config = dict(
    d_model=192,
    head_dim=32,
    d_mlp=768,
    norm_place='pre',
    init_std_qkv=0.0347,
    init_std_down=0.0,
    optimizer='cautious_adamw',
    lr=0.0024,
    beta1=0.9,
    beta2=0.95,
    weight_decay=0.14,
    grad_clip=2.0,
    warmup_steps=498,
    seq_len=2048,
    train_tokens=581200000,
)
Each number is 128 + 24 x the weight over its row's rms, rounded and kept within 0 to 255. Layers, rows and columns count from 0. Numbers have three digits each. The size before them is the row's rms in percent of the matrix's.

# layer 8 MLP down (transposed), 768x192, rms 0.0663, rows 42-51, columns 96-191
099:154138172127141111160110159108130125134132125128151187112148137123115096103099139120108130116095184126152169118093112087134115112155125139162122114123137136157130147122098086123161092118131144124110117105141143105117152175132129114120163092092178139122153116121076134120131119137089116166
091:192092101133110143113131177138129166076137124150111135131213123141175145130136101146140144093153083149122150122145124158135126133108134128159128122141139171125114143102121174137132122112123120104083149186104145134157111154159128114184110131118138127118113118157157142112128057104134154167
102:122131137134139084087081125146131127107144155104133143108111144130148126120143130122146112128123199098148138126152134169131127122149148107133139091155141096093093107097127044109101148128103110148094080079133117114143126169104084120103166180158141122132171131145149140137146120137116106153
103:111141113133095092141067104112123133161127140065122128117133139129153121103126128130152124101138150121151152087105121138126125153162101151113139146120117087121084146135157159148123142120151142126156119141100104167158145117078135184113119092121133114133138088134060125179138142130135123148
084:098141104143075151096088111102121120155095143117077115115142145089112094108130150156176129138089143139107122140150143167143139095111124172118166105121138124090091115103139104124117168119181129121131176109100157124148140131113111188135134168094120122119125107156119157181133133104116134072
102:154119102168119127103146143187159131115117138138145137113108122123106125168101150140139092126146134096164128102129150116155138098160124119139125152161140104115140154159202116140091131119135149148121077087146167091106139129106136144127125132142148093159142118123098131106144144103143159063
096:059135145137151137110103087138134105141133131161128135121098106109123169127188126151114094132150152118133129156091153151127120099134157136113130114152145128136155158103100130086134107138127147168117109130157117119124115091033111134099191171120166134139137102103112113129169103087157094128
092:090125121085146094163088172163163134117148152082104139100097141114130147094134106143076153104125133116136164127072128104137125116125102112116158141148109123120156108110074146135164114155113197133067120111134105102126099155143134135140128107152160125136153109112118107063114115158110127104
111:130153087131109163110126100103082140149086150130188137119113164170128164141140096143129135151122090128145128114165144136125115134139162117121144069098125135137150135099106125096127128121106090120127120110127093167165167162083131120107131110136115108125097142160179146155160109152130118101
100:146088165112118100121156148117130138125098112151131131090130093110132121144138123152122090159103084132122100112127145182124100140074150143140137120147108124115120136124184146131117115131135128118101101104118133123126156137143178084130122143116121147098108120127127137139183031157108136101
# layer 8 MLP gate, 768x192, rms 0.0705, rows 43-52, columns 96-191
111:117154160120145117166136098149131128142131144117136115107102108139112136104107143094163152142167154117160110120094103131132144111138149142103066122144142136131136143113071089150067171121111097157121162119154135158125133103113127125153104138170127150123154144099143106103149157145106129138
117:134128182125141073148085126136148135111115138100120139103096138151154126125133150140127131123140160128131125158131105160142116106169144107101103114137106099106099105125119082145085132127120115157130131098143104121161107135074104167094168176128156109121129102114145116154132147109145125165
098:125134135117122110104130190157111106146084199173143134139161143124157137118169094165105094121172099133164146087147118132125148142121114151160142109073121138124095137110096120131115125115143100110106127140131119146139134118140127143129137120138077119121072147159161124148138127142141077110
086:183141152116171149150142112100156140137146092116104152107120111177141092119104095091116154150129136109132140127137143097146084162129159135115110111088118097154134117127143093131118131100135127133126115121202175149136130076158122104127131133136133125129115155121134142104115153131097138158
094:087153142121095147138179128124110112130138105156129159097125145126104142109104130110143145110104115137155130128127164177141140126135093126117126111072117147136120068099128111132105091156131163161087110104158121145158137095111124113135099109146121113116171169113114135125087095117126132106
090:117115114142143133158107134136132113125145122169131116076151128152133140153134143143099107119162145098132136138174146099139118128127146123113171147162102136115149108157149125132127131124134154126121167114150159113117182137122120099135157136103115118169142118110156134119182193154130128085
097:097118095118122106189132098147118105116169121157104125074158107121146132100144146129063113125109130121113093087149127108116133112125116134096147154127171157132145140127112100103159091185120137116163148167069074110148139121124142102125127087122084131134146149146134141128143101165133144119
099:145136125126148137164118118133148131145116099108064141153167156137135136128163133119167120115135157113116130158082082119132106113151075134151085138143095150133183098093184080076128143158141149112163138110149119111171082075107137121139120095130132160132124126138081049111086128111114175152
142:107119170092133155200135101100104108178148113075106165077128139124113122150083124118108155133133169098143114128139103136127127143123115123084108149139131136112131125123115102117118109132145124135139089104143130127123161136121170121144139135117162124133102135127136092143150106129136129131
100:110137077141078181145091079149142116123124129116131172114126129109134118099148108093144127137155152102142132106109127106133100125119124123144133151122130103127134185135145113115133090116114144130113104118129107154129080117109122155111128136070093124139110116154125089168101120146100151173
# layer 8 MLP up, 768x192, rms 0.0645, rows 43-51, columns 96-191
097:139096114135198118145147129142135147093168100108083091097146146120135144145130129117122066171120130115133108094133184061108109159080128119119147153123157151148128176114134153148140080128140146126167094116115119099160091172097138138119148096139141122126127123140134187155114088091128156150
113:140125108092151179115199121105075108154145126133133106137146145136135113116147092146117135140139070133148106139122107103122139114097133122141118146098162182147158134146124164131170111133100114084112153190105173150094149116147143095181125121097095134129110132131137146078122130136120161089
099:150128161163157113150141128171175158137119101165093130103144148113117175125118103093114149123103139129133111103133098130108100109106091146122120149124156121142182136148074108114103151150117136187113121073133176143083125096094136064149141084094120128138173135150114130139118107137149126121
078:149085173160129123121175072120150134090132158161088129129174123110138103104059125099170089173115116105132144138112129150121127133108129113100113129125153115093133113130134204118124095100152137133117120111116143115162119086131135146121143139132095137140163129120116144127119154122087140111
098:120134159151138074114129150126145117119108117119165144087112082141113157159144169158133142114161120117114152129135125104102132109122124127085118133168138122130148150166126098078115138135136121029134078099156168142107142131158102094127160096115122147123090146142128104143149153129101133132
096:145127142128092114102154141124118123147123097120126128139110134157131133124177141154167108184122100119136141121136112085133109147142088131160108128123140164133104142134151132144147049106119127117165157124121104099159111077103118144090142145129110116079171133130100171089133121151156132100
096:099140156132099126153118140075126141100177170133103129150137099099107121150174133143059111105131110100130107178097119108141111125105128101091100138134105117168180116108111098101129150105132133109141075155119170123124148128119172163112131128085112144145162101130137136111169114128105151115
104:126094162156169142084122147126153127164146150077120147177153122143071150146125162157150097132138086145138136142115136132127133127135122114103102086151108098101107067106128140114116160121110141113136153111099151112136109115121077132097123091130111143120141159173065125167115124100092116157
100:086110136162149100133113106148088111110078150146106108139138136154116177140115137145122103128169142109122124151130094153111125136139096147151104141076096123139162081139144107073103157176105142063135087130124158145156156083107120168135152131118158116120122157114105126076108130109123115107